{
  "extras": ["some layers without attention", "local attention windows", "shifted keys", "gated attention", "value embeddings", "capped logits"],
  "weight_decay": 0.13,
  "train_tokens": 260700000
}
Each number is 200 + 30 x the weight over its row's rms, rounded and kept within 0 to 999. Layers, rows and columns count from 0. The size before them is the row's rms in percent of the matrix's.

# layer 2 MLP down, 320x1280, rms 0.0493, rows 261-319, columns 240-319
099,174,197,211,176,208,220,182,157,145,189,189,212,195,200,161,207,182,225,226,235,256,247,228,99,202,195,179,149,189,237,197,154,189,221,161,141,207,155,173,187,204,188,245,227,182,237,223,225,199,232,189,214,180,203,197,220,172,187,224,151,238,161,189,243,202,176,208,212,166,166,161,184,245,229,205,160,149,231,195,212
099,213,193,168,200,194,212,200,168,249,182,246,131,160,180,237,164,233,209,176,218,165,147,197,271,218,204,175,171,241,226,200,194,210,231,241,176,181,200,206,195,226,180,158,193,180,224,174,243,182,212,193,194,258,173,161,198,253,188,202,228,208,194,151,156,216,198,189,161,133,210,230,158,221,243,203,212,207,195,180,154
095,182,193,184,156,189,180,192,208,218,189,229,166,205,217,242,189,165,269,198,240,213,222,205,169,166,239,210,201,210,234,225,254,231,135,156,218,191,214,196,189,218,175,200,188,226,240,231,204,219,169,239,212,191,149,216,256,200,151,210,210,220,193,191,211,233,232,199,151,155,191,203,199,180,225,175,238,145,222,223,171
102,192,150,165,214,214,165,167,175,222,167,267,201,249,169,224,235,179,132,167,204,261,188,184,219,192,275,209,191,199,170,223,169,156,166,182,186,192,199,242,173,218,204,204,244,201,191,181,210,258,118,176,182,168,219,214,222,167,167,238,189,215,196,200,172,179,142,137,220,177,238,164,208,227,206,225,194,228,276,212,156
104,245,235,182,202,236,208,221,211,174,229,228,236,154,218,224,195,204,158,218,216,227,251,239,173,211,191,164,222,234,196,201,204,224,173,181,204,208,182,244,217,202,216,281,203,209,211,181,172,230,221,291,205,209,248,217,192,188,212,159,212,181,236,186,164,234,168,274,185,262,238,197,159,204,220,227,194,181,215,231,177
101,201,178,236,217,291,210,201,147,244,196,171,196,248,235,249,242,183,174,181,202,193,206,210,213,146,242,170,184,270,227,255,236,246,235,209,236,263,199,183,171,194,161,242,224,179,172,189,198,187,159,176,168,242,255,265,163,207,211,208,216,143,220,189,232,243,213,231,196,232,221,224,222,251,203,197,190,204,224,199,222
096,211,153,194,206,190,214,135,210,158,217,216,171,254,195,195,258,232,177,218,216,197,204,173,211,253,198,224,191,223,255,189,220,179,179,144,127,200,168,150,220,176,189,238,213,192,228,209,221,191,150,149,240,176,141,158,207,147,171,226,188,267,166,201,163,203,178,203,262,162,207,173,243,175,191,251,123,217,218,185,173
100,187,165,171,222,152,109,182,254,195,168,219,188,201,165,220,195,215,238,202,213,217,218,198,225,195,205,211,255,196,186,205,147,171,138,205,191,170,209,224,215,205,189,216,158,195,194,186,231,193,234,192,204,191,202,179,193,189,204,206,177,223,222,300,178,214,202,208,198,206,221,210,169,182,241,171,237,189,173,189,201
106,180,228,161,207,157,179,268,187,208,176,213,195,180,199,207,246,190,201,203,182,241,198,223,192,191,223,207,204,211,208,235,197,274,220,211,209,207,243,161,197,189,237,108,195,199,207,272,222,234,235,260,154,257,218,247,207,182,224,177,260,247,216,218,184,198,220,254,226,237,222,213,208,228,135,209,207,187,176,220,201
103,294,231,154,179,190,224,229,171,167,252,150,236,225,206,183,209,211,186,152,156,169,237,225,182,157,230,273,192,170,268,215,218,203,156,186,197,225,207,248,190,179,205,207,199,205,232,184,212,228,141,231,150,219,204,238,241,216,147,164,126,205,223,196,177,218,170,262,276,138,200,190,175,216,203,267,212,184,196,177,173
101,173,258,218,206,242,223,207,202,225,184,196,163,280,188,204,146,211,186,226,227,232,191,210,205,204,185,176,168,188,215,227,260,235,168,222,175,209,194,204,159,223,235,208,213,194,177,172,204,209,170,180,150,226,223,226,214,161,200,233,174,162,186,159,261,171,169,200,175,196,204,240,231,227,242,154,202,161,210,132,220
102,197,212,214,200,230,143,208,222,193,161,210,188,192,186,179,179,160,183,156,206,162,206,232,164,201,205,173,259,197,153,175,202,203,229,205,197,190,193,221,212,204,171,271,134,240,212,234,245,185,258,218,248,174,165,150,182,181,208,206,233,213,217,207,217,205,192,197,221,214,259,210,227,192,183,212,220,200,232,194,229
098,140,206,207,187,207,186,158,214,183,194,175,164,187,182,198,197,205,236,255,212,177,200,213,161,204,149,179,245,183,236,159,160,257,266,168,201,160,191,175,187,255,185,213,220,231,219,247,202,239,212,156,270,195,180,176,190,219,207,177,202,192,155,193,239,200,206,206,253,230,228,136,196,235,183,203,193,220,161,162,253
100,238,214,192,199,178,227,139,204,265,217,271,247,228,222,222,185,126,161,185,221,206,168,238,195,165,204,185,193,191,187,232,247,209,227,157,136,202,241,235,144,154,231,184,225,205,255,190,190,199,186,257,215,209,256,230,175,170,156,177,202,173,237,224,175,236,187,224,215,201,188,223,183,246,193,248,211,216,167,174,247
102,164,204,250,196,161,203,219,194,207,245,219,186,220,204,189,220,165,165,250,166,231,194,189,203,120,209,201,122,202,218,192,204,279,200,211,213,221,242,191,216,182,235,161,241,231,184,209,171,240,196,183,156,209,235,232,250,178,175,188,166,173,220,188,182,177,169,242,215,228,150,248,192,215,188,178,175,181,198,247,195
097,223,220,176,220,195,193,175,209,227,219,227,230,236,212,213,220,235,187,165,181,237,208,203,187,222,183,161,234,206,193,193,283,166,248,190,232,159,200,230,230,216,219,231,268,174,228,204,161,195,191,239,199,188,189,233,228,210,207,202,188,199,234,209,197,238,215,169,205,159,201,174,244,194,197,198,172,207,173,214,259
100,196,155,195,212,204,209,165,249,209,232,206,213,197,182,210,226,202,162,282,187,145,218,204,209,220,192,212,193,197,144,233,154,191,173,238,185,206,195,206,232,170,183,183,165,202,205,187,261,165,171,195,139,134,168,198,204,173,210,218,229,201,166,179,187,169,174,189,226,235,209,227,193,192,177,159,216,241,236,182,232
103,210,214,210,191,226,197,163,168,177,157,186,228,205,178,191,252,179,227,171,228,171,201,164,153,187,220,175,185,216,190,204,169,208,246,179,204,181,231,214,225,194,207,200,166,225,183,187,189,224,156,208,243,147,199,225,215,208,176,215,204,202,141,154,246,242,231,194,243,191,187,166,186,221,157,187,231,169,183,227,228
100,261,209,200,219,203,251,181,198,232,214,210,208,163,199,213,169,211,171,220,204,232,198,194,226,203,169,235,229,162,228,187,214,209,206,210,201,186,238,181,182,163,241,209,181,169,152,212,151,252,174,231,156,166,195,222,177,168,164,168,177,239,192,206,197,224,127,189,229,186,172,188,186,188,236,245,179,237,223,240,248
103,177,152,204,145,230,189,156,208,189,225,215,142,181,151,171,215,206,179,180,160,217,221,206,178,150,206,159,204,236,209,238,210,191,217,222,170,180,229,196,223,181,209,180,204,219,200,209,237,187,216,169,261,199,192,224,265,195,170,177,185,150,207,182,182,221,177,183,184,180,180,181,146,217,253,187,200,191,214,189,245
098,250,161,196,277,218,194,222,217,142,212,188,263,224,182,162,143,205,171,176,194,206,209,200,220,231,193,191,231,203,200,232,195,262,241,180,238,217,192,203,167,216,177,172,216,178,196,183,184,198,190,188,194,152,201,217,187,233,201,178,219,223,182,157,170,205,203,185,286,225,192,182,177,209,203,237,201,178,190,139,149
104,200,206,216,195,174,228,226,230,194,228,186,223,204,216,170,205,181,173,230,256,238,177,237,138,185,243,193,147,225,207,219,206,184,257,226,249,259,261,190,149,191,229,173,236,180,193,213,229,175,218,217,166,218,219,221,231,245,210,130,212,221,244,210,192,247,199,190,185,148,191,205,145,203,239,202,184,181,156,212,178
101,223,176,197,169,203,219,169,197,184,226,260,261,141,192,199,217,214,201,199,192,195,233,224,210,190,218,225,95,203,191,202,175,239,207,186,214,191,197,166,217,203,189,139,212,244,214,190,172,160,181,193,179,183,194,185,197,179,186,223,239,173,166,222,226,175,203,187,185,229,181,202,184,209,180,191,213,167,223,188,248
102,205,169,167,205,165,213,217,171,244,188,117,209,207,158,221,137,230,229,207,215,192,273,187,238,196,180,206,248,226,201,185,183,209,222,219,179,229,191,292,163,231,203,204,211,213,216,166,183,163,208,160,218,204,253,209,241,227,184,210,208,239,191,225,189,200,165,175,199,188,213,163,180,254,225,179,230,225,176,227,170
101,157,202,207,135,193,225,234,202,206,211,240,211,193,181,216,191,168,143,255,194,166,253,177,165,178,251,188,245,150,196,220,233,236,261,195,194,238,197,239,180,158,194,211,252,174,186,179,221,169,176,189,209,187,172,213,182,214,196,216,196,208,173,143,198,212,217,231,167,227,207,228,159,258,191,165,245,183,196,178,186
110,189,215,222,229,187,200,223,212,216,198,232,183,177,131,168,197,207,173,209,203,183,227,178,203,166,176,179,229,185,222,137,169,190,168,146,170,161,236,173,195,246,171,210,217,202,220,220,218,171,266,210,212,225,213,211,170,187,176,171,235,194,210,191,217,135,185,248,216,194,223,227,206,160,207,179,208,211,143,189,244
097,248,216,187,187,198,236,160,224,166,169,207,223,179,186,207,187,210,179,189,202,203,187,194,171,258,218,170,236,181,167,210,149,183,167,143,131,167,201,159,250,213,140,182,159,215,165,171,164,207,207,188,171,205,177,187,201,193,180,277,159,210,192,189,169,148,223,228,139,219,222,231,215,149,207,192,250,197,194,185,171
100,245,202,152,145,248,172,222,254,161,231,182,193,109,164,190,231,209,136,228,198,202,223,160,171,188,216,202,231,222,195,176,185,169,192,184,192,218,207,220,163,211,192,245,153,193,172,185,144,244,129,159,231,139,175,197,278,207,211,178,189,239,310,170,147,191,193,182,183,201,209,197,246,173,143,182,176,157,201,208,201
096,159,172,254,149,175,203,218,192,198,200,221,206,214,209,188,221,208,179,196,199,166,140,184,247,238,228,206,165,189,196,210,181,193,192,172,194,157,238,198,188,192,204,188,170,243,169,211,222,181,177,254,178,243,170,167,135,201,163,229,178,201,196,223,272,205,208,211,210,186,216,192,148,189,180,227,250,263,214,169,194
099,239,179,160,177,194,188,206,180,174,206,209,156,208,169,213,224,212,154,169,209,208,213,153,202,139,165,206,229,162,176,191,188,169,175,208,189,210,272,194,214,173,159,176,202,214,187,188,199,226,214,201,242,163,219,215,239,184,211,223,182,175,179,225,210,182,214,198,162,176,240,184,248,227,237,177,181,195,198,221,215
102,149,136,189,229,197,198,187,194,150,215,196,189,153,203,188,192,210,173,203,228,114,185,144,148,176,120,204,173,243,189,211,174,199,210,162,177,142,188,165,209,213,189,215,190,241,252,249,219,147,180,283,241,148,228,157,191,180,189,200,225,206,181,174,231,143,184,226,230,235,213,157,180,196,206,214,192,215,204,160,226
104,173,228,202,195,226,216,192,200,250,169,226,182,220,198,183,151,253,229,183,161,221,199,188,174,187,166,172,226,212,247,184,199,203,193,179,191,232,208,196,162,228,168,197,262,204,215,207,215,168,212,203,125,222,197,179,207,209,184,205,243,228,192,206,199,178,233,199,226,162,203,143,263,200,224,191,148,182,177,182,226
103,230,201,209,145,190,211,208,172,169,199,196,191,198,223,225,216,188,160,181,219,198,216,222,186,157,235,190,180,241,155,204,174,209,195,188,218,193,191,174,192,185,188,251,191,234,204,216,201,252,221,238,234,220,285,263,215,245,151,205,138,152,140,199,202,202,221,189,224,158,209,215,197,155,193,207,215,252,223,168,203
106,146,187,182,193,186,194,178,213,179,207,228,175,248,248,190,149,274,193,266,192,281,190,182,257,213,157,220,178,202,167,260,210,164,237,188,176,201,186,232,183,193,162,230,211,241,200,227,168,215,219,240,146,172,173,193,231,220,277,204,180,190,200,258,180,225,211,196,189,214,250,185,229,179,223,210,191,174,254,170,196
097,227,203,195,222,206,259,199,165,209,229,243,172,165,240,187,131,151,242,200,214,236,183,205,198,217,183,237,173,224,168,214,201,186,193,193,197,199,208,185,219,220,210,179,179,167,203,235,203,252,191,212,200,182,168,122,185,248,242,229,258,220,230,212,162,197,173,160,216,213,186,196,253,235,176,161,145,201,231,216,184
101,211,194,194,172,227,216,212,165,233,188,172,232,195,183,224,182,310,181,199,141,193,210,187,175,218,202,195,231,194,195,187,202,213,189,195,181,180,188,204,200,187,221,194,218,193,222,183,240,175,175,177,202,179,236,184,280,239,197,218,139,177,191,211,186,182,213,151,209,173,220,188,187,248,192,184,254,192,215,232,178
099,192,212,171,162,189,197,206,234,177,169,207,241,214,181,152,231,152,173,199,202,238,134,202,173,193,187,237,195,188,163,202,207,226,273,213,209,222,184,185,210,158,190,194,185,244,243,236,214,228,201,171,169,189,213,198,131,206,237,172,182,254,214,179,178,203,207,203,152,227,189,203,171,198,207,219,220,220,233,177,235
101,160,210,190,163,215,210,182,185,198,215,212,211,166,229,235,193,184,173,181,181,227,219,146,213,247,219,233,202,186,195,187,225,282,185,222,229,217,223,222,193,154,211,205,151,193,159,213,206,244,221,232,200,208,169,258,173,232,224,214,166,190,212,222,202,224,200,217,212,187,165,199,185,214,196,239,215,201,217,201,226
102,189,196,226,198,205,236,176,177,195,208,235,208,245,175,208,133,196,186,227,232,229,153,205,230,231,236,136,228,160,186,192,242,240,189,211,245,147,188,187,195,226,224,216,196,208,186,209,177,236,164,219,218,260,255,236,184,196,189,163,183,247,208,248,209,247,190,279,179,138,207,172,191,211,206,190,200,185,211,148,180
100,231,205,119,234,197,140,176,196,157,171,140,200,182,163,201,213,179,199,164,219,215,217,191,215,186,250,226,230,204,153,202,238,215,214,174,193,150,184,217,177,197,181,197,177,144,203,158,178,190,171,224,224,206,148,191,193,192,232,222,181,204,215,187,163,176,245,214,212,229,182,198,181,201,134,204,172,205,154,212,227
097,159,200,215,220,174,202,182,153,219,151,183,186,196,155,274,188,231,186,239,216,226,192,256,263,185,167,160,249,192,190,159,246,147,232,169,212,207,220,195,222,183,215,230,165,181,207,257,217,202,188,141,220,243,185,161,191,195,209,155,191,185,214,206,183,196,189,200,231,235,202,217,205,213,190,224,155,216,193,250,166
103,234,213,174,172,225,171,246,207,216,213,209,224,211,164,185,243,207,219,204,224,202,192,210,239,151,202,235,180,238,181,166,219,222,189,217,221,162,222,219,164,207,192,212,173,227,217,169,201,217,211,157,193,211,237,205,181,253,231,244,224,246,219,212,228,200,196,233,235,185,201,228,207,158,236,178,180,175,193,221,231
096,228,224,206,146,254,212,170,211,239,154,152,182,207,239,197,219,160,181,186,208,172,181,221,173,199,159,256,197,216,128,187,162,180,239,213,193,206,140,238,226,208,206,180,158,218,265,199,176,219,220,198,212,172,240,220,221,162,205,174,194,182,154,173,199,193,184,236,193,239,182,249,194,171,204,228,170,178,214,193,200
105,257,206,200,205,181,240,182,206,174,221,196,174,186,197,188,178,190,233,204,209,234,203,210,191,166,234,162,207,216,162,223,181,169,227,213,186,201,218,177,131,183,206,204,219,217,199,142,207,236,247,151,201,198,188,203,163,222,186,208,209,156,209,235,186,219,266,224,110,138,179,211,201,174,170,178,204,220,147,248,221
101,179,239,201,192,200,192,264,192,241,221,219,164,292,195,243,198,208,184,167,193,212,218,199,187,185,229,215,227,184,188,231,229,222,220,191,138,201,206,160,200,171,207,182,186,196,260,209,184,177,218,216,208,206,201,166,204,222,162,218,203,155,236,182,195,200,176,257,176,180,183,199,219,210,174,201,243,275,164,218,202
096,200,173,189,182,199,141,245,203,241,205,166,197,215,165,178,183,201,211,182,226,188,199,183,218,211,215,189,196,259,225,213,186,202,284,182,155,232,248,209,249,152,187,228,171,182,152,211,177,199,227,204,225,196,169,163,202,139,185,206,188,216,121,161,195,175,234,194,201,146,195,196,180,175,214,211,194,245,232,170,176
100,180,173,169,188,179,186,222,234,209,142,152,191,215,190,163,199,257,220,181,191,245,227,228,242,190,205,190,199,214,192,135,190,220,187,173,209,176,208,174,225,217,167,241,139,182,121,203,188,205,240,223,210,231,243,177,157,147,223,250,201,258,210,203,222,158,152,192,233,229,246,125,222,153,216,190,178,188,170,152,190
091,235,207,169,237,206,170,222,209,195,162,175,180,229,217,172,227,192,211,238,214,210,200,172,202,216,247,154,212,163,223,209,160,188,172,284,149,198,191,238,227,200,225,162,225,233,181,214,131,144,193,209,203,205,172,186,204,157,174,215,201,165,168,217,211,145,166,128,163,213,171,157,227,199,222,192,168,234,194,219,172
100,192,197,216,183,165,175,228,268,155,127,222,184,216,223,239,215,256,145,223,219,215,142,246,194,231,219,180,251,143,193,231,175,223,243,199,195,147,167,173,174,194,204,221,174,186,213,187,207,239,165,208,164,227,204,182,217,200,183,218,239,189,218,232,244,191,170,150,191,177,202,193,217,211,170,227,239,175,250,215,187
099,175,178,171,184,194,187,215,192,205,129,200,222,167,194,207,202,169,187,206,172,219,224,216,196,209,202,230,198,183,169,191,156,195,163,189,184,137,168,206,197,193,170,191,214,232,223,220,160,198,185,192,180,179,186,190,226,215,248,253,205,175,139,204,175,220,190,209,242,193,254,177,165,144,191,192,126,172,229,214,184
102,188,181,175,210,220,150,222,216,275,146,238,216,253,185,258,259,232,169,233,134,211,166,196,230,181,158,171,210,262,219,207,205,246,200,245,199,173,220,198,156,246,203,242,253,216,232,193,233,206,208,248,215,173,222,180,245,168,211,225,221,208,140,157,221,175,218,150,124,211,203,167,192,201,265,171,164,237,199,182,216
104,185,216,223,197,202,168,235,248,164,208,199,212,154,173,160,207,170,148,202,213,196,179,234,217,151,196,162,201,287,181,184,244,164,224,235,207,211,219,169,157,260,205,213,224,226,147,209,209,199,248,201,215,211,196,194,238,178,164,180,204,215,246,197,208,205,200,207,174,200,190,205,180,203,240,170,215,223,190,204,226
097,198,215,167,255,226,194,155,207,228,146,188,155,173,228,168,192,195,217,197,233,188,214,223,202,187,253,262,229,183,179,163,192,197,222,255,205,176,223,182,198,221,168,223,208,232,191,188,192,186,206,210,248,229,271,207,233,189,256,238,238,188,187,192,168,158,181,195,222,181,216,209,221,174,195,239,261,195,182,195,162
105,196,205,237,211,135,239,166,210,183,193,188,191,200,229,196,224,191,219,259,236,244,242,210,205,252,217,213,199,173,223,209,194,183,207,233,202,211,232,191,213,162,267,197,246,275,156,240,190,228,210,246,197,285,194,209,182,203,205,235,251,248,150,223,226,204,179,188,188,199,204,183,198,172,239,254,166,197,189,236,228
102,236,209,168,234,205,245,239,178,264,139,170,155,217,170,185,250,246,173,177,203,198,178,200,177,164,197,189,188,178,188,166,192,165,243,206,184,183,202,200,260,201,182,168,197,183,255,191,226,141,199,152,174,232,217,161,169,196,164,160,204,171,183,171,148,196,221,204,198,174,204,186,239,181,173,230,150,171,157,214,192
098,194,191,237,217,208,181,189,208,240,152,216,238,209,223,261,237,193,211,228,208,185,183,255,181,220,206,139,141,189,192,200,172,241,198,231,228,177,222,248,254,227,200,199,195,186,240,174,224,180,166,257,220,217,176,192,235,240,189,188,201,225,188,199,229,173,197,183,226,201,166,193,237,170,215,175,199,195,169,210,197
098,168,227,238,216,194,278,216,189,155,192,167,147,225,145,217,259,218,172,152,230,157,191,206,170,178,212,133,258,209,139,215,203,180,204,234,209,189,184,184,179,213,171,221,218,169,182,230,176,177,202,225,177,123,225,170,192,156,192,214,163,185,196,233,213,221,178,213,193,146,213,203,220,216,217,193,168,249,212,212,227
099,184,238,173,169,232,198,194,233,188,218,223,215,197,228,256,131,159,215,199,208,200,170,204,178,188,236,191,268,184,234,180,133,204,203,168,247,262,147,200,214,208,221,180,207,228,175,175,210,214,193,229,142,170,155,215,182,180,207,215,172,166,211,196,129,213,208,223,211,210,151,172,183,189,139,188,212,206,209,220,173
098,207,227,219,198,178,203,207,250,204,238,191,241,159,177,255,169,115,230,209,191,189,205,214,219,220,193,202,260,204,185,211,220,195,236,200,220,200,174,206,187,234,161,243,189,214,203,253,190,173,276,194,208,227,178,192,197,196,232,194,193,207,183,274,202,219,252,198,174,191,242,221,232,189,186,173,277,211,224,215,220